Weights of a small GPT-style language model, trained from scratch on English Wikipedia.
Size: 9 layers, width 448, 5 heads of 64, vocabulary 8192, 23.5M parameters.
Architecture: LayerNorm before each block, learned positions, biases.
Training: a variant of Muon for these matrices, 1283M tokens.
Each number is 500 + 40 x the weight over its row's rms, rounded and kept within 0 to 999. Layers, rows and columns count from 0. Numbers have three digits each. The size before them is the row's rms in percent of the matrix's.

# up: layer 6 MLP up, 1792x448, rms 0.0916, rows 1022-1134, columns 168-223
# down: layer 6 MLP down (transposed), 1792x448, rms 0.102, rows 1022-1133, columns 168-223
up1022 100:497426474510501514485487532530426406549485532488490476497417505496472516445512486529529445503499461545454559458507553503384469475508508519539548489499520495513511539536
down1022 103:476450477405486495464478480535529508539563470525529487457505586527409547478455498445402531520467551528556477563471431499506498470525492522486497550506465511466527556469
up1023 100:535473542506512446524518499519544499568471509442534443419502491581453492459493528472498550506541478394496476495608516567443493493474535519494479528556506486495572568461
down1023 092:462467463434490477502463496469536500517519556504498622515572521404436405478533516499560518504423510481500504518461488432553510498533506549455510512459455581444456502500
up1024 103:461460553481490494504548469486471519483499484535504461462503537598461497524490529419470468461466488518487541555521523567426458474527540496496456503503489534520478506491
down1024 099:433549432572484508513499459526536578541484463506515489538530470523514518515446500489500456488489492473489547485475550507482429563539460445469533544585551569522546491551
up1025 099:493487515523491494532456455493583506444546551454521470394500538527468497560511531502458452579489573398448458476536509484483515498508495458475508501475520540499534555393
down1025 097:506533432494467501478461427477599522575501501507542506553505475481545459525455375476513594439472538470486554525498478492501470487458471493488473461574474572512425537551
up1026 099:465504435473507520526578508526579494522458487492465475504493532473477544538502509543552520445391441450557523498528465467471490556494516450475561488504498412538501466502
down1026 101:552459581515526482481509506468491465433537432434459503582522504509501598478567582463453570499544557523503429519460519412448506494578512523466408559469539504490506524559
up1027 104:495560501527497478508415502520487492390489463495502522526516476502501515464528520464551473469404493549503541514542509519526564506592472510512480508512519466538508523390
down1027 104:486485453489499492434447452537558418509535521503463498499443484472490491540449516454487481522517478524526504459501464504496463532526510507525464518458485466576499495541
up1028 097:479412443489531427530492491518461521431490453558515509513434520493537484488465522454511489541481419521493403541563476453518528472489503545602466512464555528520554492476
down1028 099:555476471504486496510507512417516545503522519434506468534526557476514504502489494495486492530485454607534518535471450514467497542491478504595422437471586554522487541505
up1029 101:499425532539544497495500511504531545533490513532562586514536483554477472416507440520529479524496501476477478486492476456517547491489509446464530461493477527542499496486
down1029 097:425521488547510578520495464504526509480456572486492457545572511484534531574456442463491486543474425520449449430546531470569502487491598535483457565478540538510501510527
up1030 101:594443485551496452562524459466500504545533532480521494535436512518523496532475468442441507521495452538505572546462502504544528469483518513516499443540554468483578491471
down1030 102:494560479498520487436587506471458503489539504457479488462493539481587462520550527451453581557451502533548441530499455451392457563509528510476498454480552402433525511441
up1031 090:543404460535429494617539554487514525535448477596484506509430571547501552602478522468560465611479483523499525527483513529509607595478531489492528592453525577562459469538
down1031 103:558518485558551580579452491476543415525516569519477496509507544544494545474450483498469497577442458537477567478501444496521415470528507476507504543472491545451516465454
up1032 101:435485497528535488430411459490418486605539516547490613448544472511512452416463488521517493460430491455487426518459542518477485462501574561481524476534546450536464462481
down1032 099:497507527494548476502553475621524452506519448476481529501489521531519457451570467493436509471471464527518514532468521453461495517455448515508492437499547552543447547518
up1033 103:487424534449486521531442531540529456486494540498454548561459499517501552502533409515520467557468460512546503447433515456538476573458459524564462528554549508504520540507
down1033 101:460534529480542517479484515434556479457475463520480465516520507498504435552435495524471478523504489449479421454514454497521538545483421433489457497465579455496460581570
up1034 105:513561494536517513570496542439549463514525485477508555499486487541512528448518500425490466487474509411499497486548497511502465553501536459531390537468584528512480419465
down1034 099:514538476510454574528446507472436491448510533486500527447498483515517506537560405567510526538508487517453473557570411470535479412514505502537516507491506525448520378446
up1035 098:553453524425426420466450420466514485456510523508464497531500481487489590484536488465522529483517465433434492446561506524459504536534472511565490526507492550498487487479
down1035 105:560524534510539450438554567501526442479487526526518594525507507502545496512499503533459499539526547525524501441511424495504497496498528550574492497519501535486506425536
up1036 096:521545477429460459419537440503524561472549505445520521507472495463449546539439442406515443533491546451499422550544544632485475554566513482528513538479486502513496520454
down1036 103:482462479472520440529464539564470541493475544464490465441549511446528538440499483493469498560477479533449490446467454456571522480453470542494523509520528526544496550515
up1037 099:464490440490512501491530494454484416499468482487500496499464520513498520545526494444512457466537474440535488523458480532539499492467513457540568539444510460507505589523
down1037 103:523458516496482477547508496537486505537455432489465454568509488458450477474516521571504492501498524481524528467471525440486458489544412518487488457519513502532459475490
up1038 112:513551543537500545563464504545526539454485523492556459496552488534373538448517513534561490485444444443520492538431534463494484455488474560435493501456510513458477426529
down1038 111:450538449475462510483535561536499504436527401443490548503479464514476558422527468592524489531536475531518531552445502485484534495523464506520428444530517507545528482564
up1039 099:460535547519471514527438523503457532414542491557504506510557482492502472501497480504494513507458497472425452482468518523509547492514408494556540441389504481503515488486
down1039 091:457434532433461504462530466523549562511488483467545470468452450450529525511473501522481491507473494565478513581567535531549452476474539413528475448530478499491432480471
up1040 103:483472538443531489515472485519476445584506542536505528476521440432423513541485543473510478560504504556544510490537499556502490497500461513533484480472402476500488531499
down1040 101:520470529531513609461486494564475516536490475443477529458517537542535508588510516477497473486427554444527424391504559489511483502468477440492489563477486532557515533486
up1041 104:498464540547538505538543519513411472548549603516518517509557512473460514564527575567558521509498493463549492482527458520562515511441560491485482492506452566455456524412
down1041 098:453486540478438500428485522462494496441447507514457492507524474482465465535469485452562460458507492539556485438539452441431521422510598546453548577475503402502520586541
up1042 092:495464557492517510494446463490593516582520431546490537471496538476514563489392563475540443572484506485502532598455465497497513486565506437556495516445456505489588468529
down1042 095:516478472513488452502478507491511449478508552506466497515501479481531584477558499516442446409495506426528463502548485552523544526433478444522524491499543482514494516442
up1043 097:551528498513530447461574517578497475529443501468497489499538529570463445451468453525485506515531518486509526469500511466514405455477494509509538526464504526574516540489
down1043 093:439537500479568545535482505468447484477486524491543477512520449517499462604520465512531491502476435516560474515485493471449487548547502422457491434543554468529474568532
up1044 100:479539494534483528488490520489575548539497540493526531549470543564534500516441507523536465603534503469493564571436485514457461494550492526503555509533512541506467491519
down1044 098:524449457453483549441538483435497457484471452477435495532489511476488510495510475483530491464492481467500469572499518522570478445546464471494515482497482455511529498500
up1045 110:460486538497516477517490517514495532516556491501527492565528520525535441485512502508460429562537457491592509485472596483530492450466541488454540538603471443496495457513
down1045 108:539418483504470507472488463486471539424527539529474529532576505471496458529463485485534550525506502457518518538512580498516560452450508446466546449590498516498502499493
up1046 095:461515555544469588520449444480501512524486491515560517473493522471448548483527522553472427551519401451398498549476467509527508483531500510559515445514571545474593533479
down1046 094:481462500521524477433513489455497526449424488503568479445579550379515473452456502507491493480448537484425551441515477551489487462469461506525507507580458533530478481465
up1047 082:547539464521484505522422466392544450541510512485495526470480464450480487470447460472458567480500474504513521641514507447522470519538542490524522491483528548523530498500
down1047 083:455539506567561563458524501491504471483504513561491451495520522550518559413577537415456530551484468570494506428538434512500470468558490521525503487575558445538522524440
up1048 096:559515562563479459503509476558475463441486464525528527424467578527474556492456475493523577450530453549495504490534533497489509487516482470521470562514426560515474497523
down1048 096:453491470485510558549541510435578491484491519507514506515475467480473422489516485483530542537478490533528530554522483500479488449490464479501511426463490475500504525529
up1049 102:546548437453589467562528510502500526503454507559513495493464510463530544494567458503558560547451531546552505576410508477548482490497483515585464548484499479493512489521
down1049 097:482567468530472535450503420517493522462543577474503463506504491459479454464506549574532438470495487514565498384514497524518410501547450474548480464551446531504460436544
up1050 098:533539476483519491487548453514502463472522457519559464507422535472485509539482499398485463491461528584521540525400407495469532488515516604503485508472481534472539552478
down1050 096:498490448538479487547476517366540541462469453469478511477442571464491482540521496502515476456488519482535487568473433527469460423434506476509536497496497432480508534493
up1051 106:504511561539465506515487463544460533526502523413470511532466544564462451492502484486474491493515487539565448521588463508514480538489452455549473468473536552556465460507
down1051 098:457466588464452417481571593451459492546457513531488479541531475474514439505485514463458503507535480509455500481520518500495562527466497526468506504466513589475461488513
up1052 102:513476484498514477517577485536485512508500486548539501430453576572501514539520489472591528555539491520591433461552526502533621454459531505451456498589431477485465481469
down1052 097:489451472535552543430495528558421511602493509433518541519514509495567454497508555526484577446523512464502524441460492530487491549516531544466492499482513442441554502527
up1053 101:501467550405443498530604469488528492520544508473512476456508497407444454452429424505551471508511427451494476547513523494472547550562476493493490452531538523509404468477
down1053 092:501515471534499516504484478523486487428441490482461492451456525548464488483489516532481556504531489418510447486511443436500477528471486423489485524476549464390488467536
up1054 103:512464460510496503478531460480514539506514552489510534494463494515467484553483466566474507412526515536545559507527485499490515522482524509522483495521463570525505503497
down1054 106:535496505547470547543512452525481465511460451502522445487523501514511503478478462552563522440469465547490601462478531479435535503525500510573497511480504438476406498503
up1055 100:543543505507432537520537487421479430486560470563508535517485528534492515473459478510479454530573473467457536496435545550361508509495450524394439479451590448487504474555
down1055 101:490536424463603487567509409496481640476480487537563516515456526494526546493498517476521487458584516452420503514484504434452442469538496512500607519524532502538567518514
up1056 100:549480485507461548458475505564479483502507543464540480512558490520527510463518524540400455500464506558517516466470476534515507459571513384496437576439528471441527551539
down1056 099:510519489545476517515480486548529511538588523433511494491517454521516478536515448498518452529545543463477437538461506394527473528455484551516558477507508549495546497417
up1057 092:520477452616478564488479483470494481373465495529545511499422497468558501502542566479558513513493487502522500529473550522489546547476531580527531495449539468468528499531
down1057 092:536557539482508419477529454514472445569522433424501517469529488458535512548465446508505478457539479435585482483466503496544552475464479552494476485501468495514534463455
up1058 096:450454502517448556552532635581492498464496489519472555469542520567496447491529495521501523488460524531518494516521487503500472508517542513511521495538519473466473456465
down1058 101:516491564515380560440553446551478537535502555450454511469483536520560430526461499496520491495563439479559447483550514532482444487545502483490590531516522487457587501451
up1059 095:487540515492467552556524463503565586480552470428635518504478543525573572417466499575440528499500398503492514546495496472482448562529482477450493505495507445518556455547
down1059 105:432516467416524538485496519519472492427457445500564470488535504505519533474563462487523512501534464543521483467406521497508553432514467575485463456416498503490423506483
up1060 102:443537497524423567423523516456484604504485523488490457501478409528566451501564486504538511486526506457476476448457471608458470452509629497488517536479466560453481504537
down1060 100:565437375534466442534512494542547464535547521513445457461513613543511490478533515513452512507538440503561444473472493470510487495455510489443512466503495467433512533479
up1061 099:487491470458521493512480441501499529490437559536527498515497511516497545465548480489592493432544538438438498504495516438472498497494464422526508559462516476571501482440
down1061 102:456510501530567524497512495528422533607459527477549459471535463457534507502496520461473551505524498522530526494524537526544453496505541511527475503506470526466504498536
up1062 097:465533419511531469486522459485398499551516379575515455496560441364499523495538526552535561532559526459490571521414499484541487521450469512541564510575517506443508497447
down1062 097:523473459480509538461392503487476506514517523474544519497523476414492470505451494483538462502477520457493453477514536409450481440505542491515418465411527565476498527500
up1063 095:547549548493482511471514457474527465546477447556512563455522491532504507575437475525556485452526453488534539420412529506520581500559524448465467473516501478465478456489
down1063 088:500441515460457551496538492510467580463517463425488631512511499540459484449524533576470445569539526476530499538531443521492436499544526541419532495510425499432555491465
up1064 099:543509538500516442512494514417455521532538438530566430539504491438490532452542526498450462486529501469447527468537561487527508410524504503503400517471571489555490514508
down1064 095:564522514525517546486454489517545436472466471475399443455572488488537543553572547494499491468471502500554484513532493532372496422540420483463448541517446490527535474486
up1065 102:549481551527506501499430535506466564502516387479541467496474502513487484551439476475494536529460451541542523446464556507463521448511443525473567520516521465462595513456
down1065 109:422495502486507498534457506495536512450471496517428469594568495427526476519520465582486515471501533459569526573518536525476488509486529475532436553518446486499526506513
up1066 098:494468407455510496524508420545443498580492501469484485549536468564545488501563472413463426578461461479468548502448488513559514497506460551520499497549547443484416482477
down1066 098:404462522487506430451577473489436493508504471503496512599502608440426598571488494498513527457503541516486474524519552453559471526464557498494493491503546574540548492519
up1067 102:504511507492508518564523535507566538540490514548537495514591481489470539462577511445482487517531489437466514482515538501496497543536468528461457483532472466511482521486
down1067 099:545502502472478549474518545505497458483459498537424517518517485502489469515461602449426525477490512541461513473478526507482458418501499492462528475615479499575574546576
up1068 098:491463477492441528491510598453523437534515476559508449533494486507573556509492506482533472519610494465526495506478478515558515474480536503446528568550496506472514422499
down1068 103:558414461408489563533428533472500451468450560545507518503476518495506528536474507533515506549476443523539516586420423448513455558539486517519462496480509576523420552484
up1069 091:511547525523436493540510557467519479487533518529514471463468529496543477454517566542514474534532493520529559397483508536423492434541475477481461495496477503537463474515
down1069 098:514528504522521486450479460530533495445488510507505488485494556531501424546510591467448539505488529501526523509442473509523471508494532591450568489430424553574546488487
up1070 100:460539494466539483531610490523516470486496451574526480556428553517529483499506595413495490505494462511612534468453525503512566564508481559524540448558507444536496425521
down1070 101:464541463482464520459544523487556486567488510451491468451509567526503466447485498514546435522503509461561450514543529464506540437421453565491544455559502535506496475493
up1071 094:562488583459427535530489400477400525469507508490522542582472485545455539456500530493510495547503502497533541493453494537495506429441505493587480475527494468527511538517
down1071 105:528513513565484503536496388469515476502576514534498439527514502409435496514525504463477601497503517493458469466557555502516490491461466534484457446492567496507495547480
up1072 101:581529438510492501492490463486504501561497502444514494492430546451496518510538483453476500470488531541469486491465553527478501493568449485521533503494480493508450551508
down1072 094:549454474475496446464515511485467536497542472490472506573542473481479519507551508519505451474452546493486453438466531498551484486450552531536562371523578501551512504452
up1073 098:503489553448421507539494485494425510559582551495492502540510434456512428484514459551527532565522491510443446575557442507495414505513485432466531451493461553432427493515
down1073 109:523404537547538583507504542495521491484546556469447432521508426427513495450489529446486442531411510463550539492468424558529444491482537467502503533517552513426479491558
up1074 104:523490493528510543471495440494458580525480432488508547506525501488494479532520509514469521427555493515525515451471431558573469540455509551517555533555519518547489532465
down1074 102:481500478455510562535483462536541490438564447470513556478568556545559569507558522491483474436509531515466471480555469590600503498478447498531497466430409522543575487516
up1075 099:446465477518491507472530500525484513492477513542482477455534477560510427401495483493544497516469484533397510471468577476530488498509510476538525522484478533551604492471
down1075 095:512533534531559473516544516537589568580520571546561512493459445479528494497493546534537572498475432508507532487520447496458433490444449539534464493532512459516458454498
up1076 092:506509482516520534484456505473448483518525544509424534525552451535456518476495489505534471521502510463490465491499451462471517473503508478430561526476531515462490413476
down1076 099:460526530514495528474497498546483548536466569527451449505499528517458482490523457471501528522538455482472470542509538485434478524570506598468420499458539466536554553487
up1077 102:465461493584472541515512476527582565495480434524503562485520537498482476458477426568608510423513511562458456514448526522508502555484565536398453530462478523488489564494
down1077 121:426484480580441477438520516563537512428495532524517484549481537508516545487502473500554502461481534527458580477498506477470458500472427589492460465549498488471505540440
up1078 102:530453558486499541558487470521542523496500493508518453563497450508496540497508542495527481570534538435544499530446488545483503514535528447551533460502490461533539571512
down1078 106:489412451527528539493537517470439424535466485471514480462400462510540538463543565491494518507412503524534465527476543489493420517458474554498514513503439462566516470449
up1079 100:540487447545551509507453473509546512540500447527457469551485438527491605488388497470509455541524504527486494517520506468452537536453525492566458527438495559528450526445
down1079 095:461539605414487544502502489518501576522533481542523430455504457506517508578540555502485528474413546481558522496564476396481521507461560524473510561503490449528541548501
up1080 104:514497457523512505462504499490491467457426559507532505554512551522480435475529547496561533439453501563489489507466539546485503479525463498476535539581517552526497518484
down1080 104:466498524461543510516486516494503476447528539516516576487554454534466456486456502474505491487486512517477514520510432565529469463498473476441492518481489550426390467481
up1081 096:506515558484501551465565497474514487516412470449567559509546496554455494492535507428394496490512427531486488489541522564540488555462533461473466555494542532550471553475
down1081 101:499483473499481518483481547410496469469549522480451501504433469493543490420470421464552489469499467522528466527446575530492499548490515483478473536467537514479452510491
up1082 101:468534468506476514526488427497507459518493549578510508467558465523519598524460479628541516503526548558531475551395524533504468490496566430411504464558476441505472526531
down1082 096:486512530566486457459522547494468519493529503470531424537488506513512437524491466560536505452475478521441520465527482424488451469524476483534433461600611459448553417508
up1083 102:496530573429487533459493560487479491523430494537535457470443534451596514528466498570492553569496472442435482511506551499471492489412480438494510503547498453489527387511
down1083 106:436480417495545488422465581515611454526391558501408486563632565484447542465501505561507471505476498502432587488509510463554463466439489502513512506546500515474438503561
up1084 101:538497468553509506496525525519502452548476472515548469511492473560503560485512507566521519547577498528570513520550499569512524550464493519487453574512536571510435531493
down1084 103:478518480495440524543524533511524567484552529518437477490477477468465473577449505490561471538440506504468491472378505477494448436473518501489497518459437478538508478450
up1085 099:438417447485425524481524457537456523432519471448558471489486497427446475457513459491509520456515557544485577483558581428486584465487509558459489549544420541505471525533
down1085 097:522499466507531499420471518416516540469485433506480601470538437528534562491590490538487523447566477488496466553513439523517567474579409490518474462493494440440454503494
up1086 098:463568501436499557535448485534534524533519541509560431531538510545526496440458477516481479450443526520506562518444474533502427462481473474431505505563539495558488546421
down1086 098:480476486536483521500531476473513532580394477494430516494458529522469487578465545522500470483468489536462527522514487491448469499522536576601476469452483476507504452417
up1087 095:454545483454502507538502488442525552478546486435471523533515511460483473532471475535459553470490552517585492531537521466516486440411560505552529528536505464455462457489
down1087 103:494543463449521447510506569554479478490499535566501529545520497415519471472495462512465427429544541608551468477503470474443547452523487495461501480492437513464486440511
up1088 092:491538442500499522543447477575514488454481447492480518468483515453533539491493513477492532454513493482471468517469511493495548552482511464483507507484485501519502579482
down1088 088:526415602505408527452632573521522550502555467507468508474509521494561480466553520440490504504517499504533519514538481493489522522484488468540509445477504489432489489511
up1089 095:498496558515554569499485536487493470474505557545489520509531462520450517443463543513498551497495447565466493486495452521570502435546481614525390467454494497478489513485
down1089 094:504456444537467489506511546452539551540471473429515603486558548490453432466486495507556537561504490476476516478463474448488430525400475497507487496462511560517490544537
up1090 100:504556471554479487485504490443494516493503458530519551535484527513506528554443517527538558545477559472477555448443485531561462480525488442464501490505537634471423511485
down1090 099:445481469481391507431517490458452433472459534477524454535481428493518497527534530489390430507481452522472518456499440475527524528498549593462535508494428539486439481555
up1091 099:513516478484559486527553483517530486524542456533426527531536459472478446484430517506497525517523494441536470521539518531501480491496555457495490494523522463511514552557
down1091 098:498461537506501476535525519469497453531502559555459477527466553531519558523489545519502432493478428555497509476593542418473530550478509489473492473484512553481478492517
up1092 108:495499512567411468412547493538508449531459585470449518543497586489543467545416480433491528476531521577522620482493450499491551481485550518510462489492535469489467505520
down1092 106:481487571510525488490472470425561481518470470450496474546501433544485524460568503496454440532557461516567453495446488533476445515487514462482508498528504458534446433456
up1093 097:468488444366518478570520460501521460530488448540469515552557525514458506497464506478548540541487534507518511509451498517538551575510552512501516484464495476529570465497
down1093 097:529560518505498493540466491470534467540419468464489525548520500503467518446523463491460467491445472554498531565406508511524579529564529517509455427466494483481495557447
up1094 095:444478507501490499547504527506521451441527555527519534484500398526535474458484461458455485492565483452499519505468481560452502515515476421480547519469450522510427568535
down1094 099:461451516477475559525512548545449480511567474454471530579509491478459460550481466517461465464501416475485489512506470483498511593452467519494511543512502448535516453483
up1095 107:441487564534516430526524486484456483525490484414496521520521445536487478497435536505540519602571510528510553503460581484493494463469459468522558537545424460499457496476
down1095 093:509506429464533525487507508468555495497520491573500488470481490537519606478556472489469456564573473511571509466458479507511538499481534461528414502487511474572481528504
up1096 096:414567502453480489542486493490475450529490392458510497507445529509417510516557496489528487517491468536500456491471540438519519563421472416519514499539474485445543468453
down1096 101:511527510456488513380448529545501489430452550540474457495498474488562490563532457475548432432503505447460529451462460477538485477461519483463489527509456478472446481482
up1097 098:430507554463470499527498496534568486499495463572437507613446539546496506495503463477540512524503499529504512558491548493518495441539528588505523513404517486438479529501
down1097 098:399465467539477441490448541499561525455524500500481519490550530476443520529480460464559498577536611466563498605477490482495549537426544501464522450529483514561507453503
up1098 097:538542483530493490566505458492509475539454517512541540425521511532508527506566469465481471470469492545502454470515543537412511575515522465471390463531467535520410520548
down1098 106:567555441593473516515526488478525421410399497535450495488477558625493550481513407430498461428486489503549543574532556463497531465546482517524531499495522558413507434457
up1099 098:465501482518555513524500544509493567536498505472567533427527457465505521480440485493555490487402530477476517492653460528547514500395532478455560440546552476555509506515
down1099 098:538475554542478493499444469458453526554571506530539516483467606495480595518534542515480513489465489487531581526428490495467542472455531438478458497456592488441480433517
up1100 101:520504453523521462479449445469527538437505480474507387581526444490436503565534501488541493519528498483430534497451440522508498476402514504476550488456450481524495485473
down1100 098:457409510521537473474487478512527502486501489489537516485564501470511531531550478572584454527452461483570526427497511548563494428436494504527575465475534457495504446504
up1101 092:494460519446558477441424473477593489545452530506508488465453437521537443515459511449459499512458457525548511481521470438519517466450454510480515545532546525532575472546
down1101 091:552529479431479459478526529506490536540507495421492496403568448504495520439513527485546535423472456514546533499444432515524537475566494479437532536471460507557471471498
up1102 101:548508522467489473530510437448470551529546514529434547507520466471512533427478514486493528513433479496504418586527521506522591515519463529527555564549400511466493436505
down1102 088:469533468558430536474535500484472479480464451503516531565454475552511441464501518482456438494564541458467520464520455551483464476515526474478493448447557455531490536521
up1103 103:493527448423522481488458468529499544446553544533422494568518452582479487437467479487539456513556466455547446459429498445503520479468489542599462458501484530489501548530
down1103 100:532492509467517514535453504495538493448476572518497459525496490457567483513472508498521545574506501504479449533432525484562528508485509469528592439536559506474535522475
up1104 096:517462529511510513463414483512471471449506442522512482524525475537477485449563470452465505471540547525414516552461468479535546488554560549474439489501510497482494506509
down1104 093:491517499493471470536513523461526449537430505479556551488492550491584473534513587490479515543520439441457533478447488544488416478481526488554479538501515487455563449525
up1105 101:518424409447538502499495495449467496542484581563540553438558567498535473496494451516445551438473548516529536406546413465524483465559416491534507540502507476482534508522
down1105 106:579486559491446450455501573496365535497515468588479477532467545481518527538475520519465530493489478465475492440457484521445571495474472509536478496469503530484545471466
up1106 099:478534479504551493462469535511473544602489484581474443591474540494501497524470478501433446508499532445521485457486441469533471502449520501477426517557593515469507526477
down1106 094:505486547463464519482490484455512496546511529530422462490525467453430498564547529482519527550546457485514459584555494481459557489492504438449470489436537530492525487552
up1107 101:478591523476510474494520477500433457537512522531504488491567541487532487488552490508498532446469560491408544532503487502561492486523522513443542483462555513503504514446
down1107 103:522560491500497552541584576502444527454513466454576507500511520493476543493491433555498400495494561404425548477458457537465462489475528470477499463492545581432454510533
up1108 100:501527450535489486476476465498486465481532489578535552506569454530403554469496421483509469433462399486551512506482484505502537496525538488421537485482497486543466481464
down1108 103:521477501481548466526552501477502570434509464514552444476449557517453492477529446534483440507519516450447489462576495507483597511497442521492435548534484472476541488507
up1109 098:453489480466487520485441447431544523515507584460449478467447519566528557459544512558489444466503471488482382557441455571512433505460488451450506515572547499503499501465
down1109 100:458507460521518491479509414511528403499484517421501508517563568520535419494479487488459602557546503478462477531474502498522497470463471516497525514524528491534510581563
up1110 098:466521414554510532531526575560422475573455512423479505558553497543437576488466568482471525466517520472519525542567492459425495495535443518507538487480570516393595481442
down1110 096:521494460535573420528589496568553544566474458512473550515439456428425471479495580480500527515479447516510517546543492543499456452485561558510438470475534496519489496493
up1111 097:533497535494477413427463452475511537536469483466497488522585540523509484497409458494443494468514511504454444480470412518448515478486504550508518505554451544455482485555
down1111 102:527458410436498505542479507502503505508532435503501466446487465543486492539545519572433487439511484428501504509436530478561477474502523461427453439540455493490537505479
up1112 104:502479492488481527510463459584515471505518515498505530543492490585491564499499481545486499550434509465595557456557530463621517565489506494531472547588483441480502549521
down1112 110:439533553554505496503465449464554450468449546438509476472521423400580497485504499547558540541503510520521525526488517491475455518490485597521455494506508507502437592466
up1113 099:513503460495537475522532465484495551505482496481410551551470524529481550467428475520508526503513521443499556466581425503549487538547472543545531441544455488519439517525
down1113 102:474526477504490499498531481534588411532498521512493499490508484478535541522544496512517529499529468500492505560529532583528465542479440467496521437469544535522559533514
up1114 101:440488502460469584534393520527470548441584463505502527446599422515483429464524510482438525474549463515488497518500520536500455515512543433505545565405526481520477525480
down1114 099:547508534524491566469525487484477512491575492505539503485507473510543527539388490498537481489482485541524432554506523528446515551490428562534461465546512488539515524476
up1115 099:537556520439498471516456501455522507462510527515544537494531506468516462514563473448453506586470527477533486455518416447545500552469501519450498506509402521435440504437
down1115 101:506494452486467444415489508472521535466505476565520491420526501480456466529528486581521458495612579543433495522470468520541531517482494533493493444512483463508577454490
up1116 096:477528556467485438562529502520520562539452517451538496531505564493521478475490504424425462455539481500511456487537520528478516545458546464488477458472461481528560491529
down1116 093:504481393520460415537533444518560496431505514456483501544533502459443443508428524492502494421526495505508467514500521541490474502490500475512521525472503533519485472518
up1117 101:436511544487457494493513561533539437542485493478495451458546448649536475505465406490560438459505468441572520502500524464479505433556518505548545536498522518485412526520
down1117 098:414532459489564475492518536461453475509459524487547494468473515590557497514470421505535508517543539550455539459522513492440434502550534552537466495516494469514516505497
up1118 093:475493492468556509520559473554504533490491485494524462514506556481468474484591527477502557533479467412485541486535519432392469409489569493487520484493484522437522454505
down1118 090:538596451467597436478469495550529509517488408481501497565549521538546402534465477535548517481530505431578458521491550568516504517384515594466419449497421531386568501451
up1119 100:471491471514468450521496549538494452488513514473560483473569477500517450577495469463482486497502467473395563587515505482489471518567494456543492547511555462418552542539
down1119 103:475502496564525496519468475419519544462559531499460475566460494523576493517558388519504445483494508469481561541471498504510452602501500563495513517547475473458458536525
up1120 095:535469537539565503502493511564456522481525466482460442466533517487537506532522510528471515499544531509496558482529619588510485460484499557438521509548511500494479484475
down1120 091:477513523438488489524522486479573488480510486469562513522482540495528597532462525497456535456475545472465495482475510515388486517472452494465460561562539471543514484527
up1121 103:469475531453444489496490550500526578514531570523461518531494506457484481533498427553550553552455515515495452503493459505489546480529477482488472511576449547490542481467
down1121 106:500503443482467478493486531528557492499440513450489495507478453461496531498462471455487538494590509583509540497459426486452498484430534561471481490466473568471464523507
up1122 097:536476559491565427547484510525474578521526525486547530479499553533491509515559521505563497534589483488548519500480549476435523494526488503432488453502478508547400489559
down1122 089:497484444404574555542545476534556514488527457496527491498526492466529486549522480502521430537488504517461492502441607554535496444472435534494476499502448472484505467490
up1123 106:509450500567532471566510567490528544499547520542517580522562505460520484400507518518450480526488485499446555490433481509447460475412539533609492452558541514492477472523
down1123 103:522415441479546561500465474473446525456519474526507520462498541524436509441504480516473549485601518472571481534561476514506516502474508426479501596433498483474564451532
up1124 101:467515449496522524534475552471500509522505482546487492556407549471550594505496479474543447512482556508441459456473536440456471480437528494432501518499551570590480487514
down1124 105:541516485408431432489535452490426521491561399466515480511557501506461541521491515524427461584486477466498490494441448519445442495517479493476465507436502469499529508516
up1125 102:517454510492493493584458488460470476500528414481512504497436414486485515447480535473475555535491465502486495473438516498584471498589554530548537499559546521491452470532
down1125 100:522490485488543500460420445537501510446569522450451512527446469520443432541508518430505524590556494530541475432520478438475552515480503466478447526492465488541437423412
up1126 103:392479520591488497483511490526539509538476451393517593470505537557536498465537499489490496515481492535506478539546548465540457519504449489477471468482508495474571536495
down1126 105:534492465634467427416460471488428500496482473455484450470453521483575542484481493529470482521575509520453420503552459472515460566532474527508457499494579486533459429571
up1127 089:521565496496483506494487471511487500537531478583530472460482587455460502521512467583549514532567495553500496482476496485511442513558515543529459487479494527511543498522
down1127 091:482528573518543477499514487499496492471474604404561520571528517533470552488538509464555505489469526482476455494535507469478576443494561511482463573557485510502430458535
up1128 096:476499452439482461556523485472509519504473545464531522473451502489518471500553509484497468490553460474469497526582561476498436516456499460452524550544481511520397456478
down1128 099:509522453590458511520533512602558506506564592506533484470470549542508491455474450430480478460564507495476503492561486474468507450468477486513505438473481515459533519447
up1129 100:562573485541436480493460456515559558526502477528514527513413462553523541479518507527437496508506465581457581519478454526538577504484500421461540494454520470503516520519
down1129 100:451483486549552443491545505493484385460517512519518591512492494544532531521440549585557556529472520485572536508445500446513523500516491484426532487483426496563546479550
up1130 103:517464456541542510547504492559579517410517459550528503521501563446589509519485515526591486510529454538566532524525457529436533455469560504527516489464502549486470519470
down1130 104:481464550572525445473472533528525442496504556583493441483484529506513516576435479560534471449516478512498492513524516541458524485486518586552522539486523532472505505456
up1131 100:555526499459504482521542495536457529444479473455493526490430465521470557571500529469456493506506485516466531524526567545468433518610519502483531493508480464523536500562
down1131 098:547418425512441459531505462447482496375521432480454472551444480517473479453524528439453481481471478546427440502522477505530523513520493453540465504513491376489482439508
up1132 094:464447546490548493430488439463476476552465465508512564474514478535525512559501500446520474595498461459404462539516511487506521453466587470515425565412473549484414537435
down1132 096:568509553497579552559569537548514500497481502486444481524515597512533551522508527480451548531472487474505469523557537524554475516538442510545458481480470451486483523484
up1133 091:499535470492434510587562485438422478493479526463550520535508457517569475564494433535460469512506487525546489497547562514507485564442494470532602589470480576560484448492
down1133 092:458560496417495531490509475519496472470597476545557533575472462494424450505511521446490568567514494560456411509493537514545497478405536518489499421443482544513520480512
up1134 118:429538549479477516473450517521516457524548535519469463470427560533514462550455442401446513518554459530402458494482558477463462542518524477553511540503506566453485510515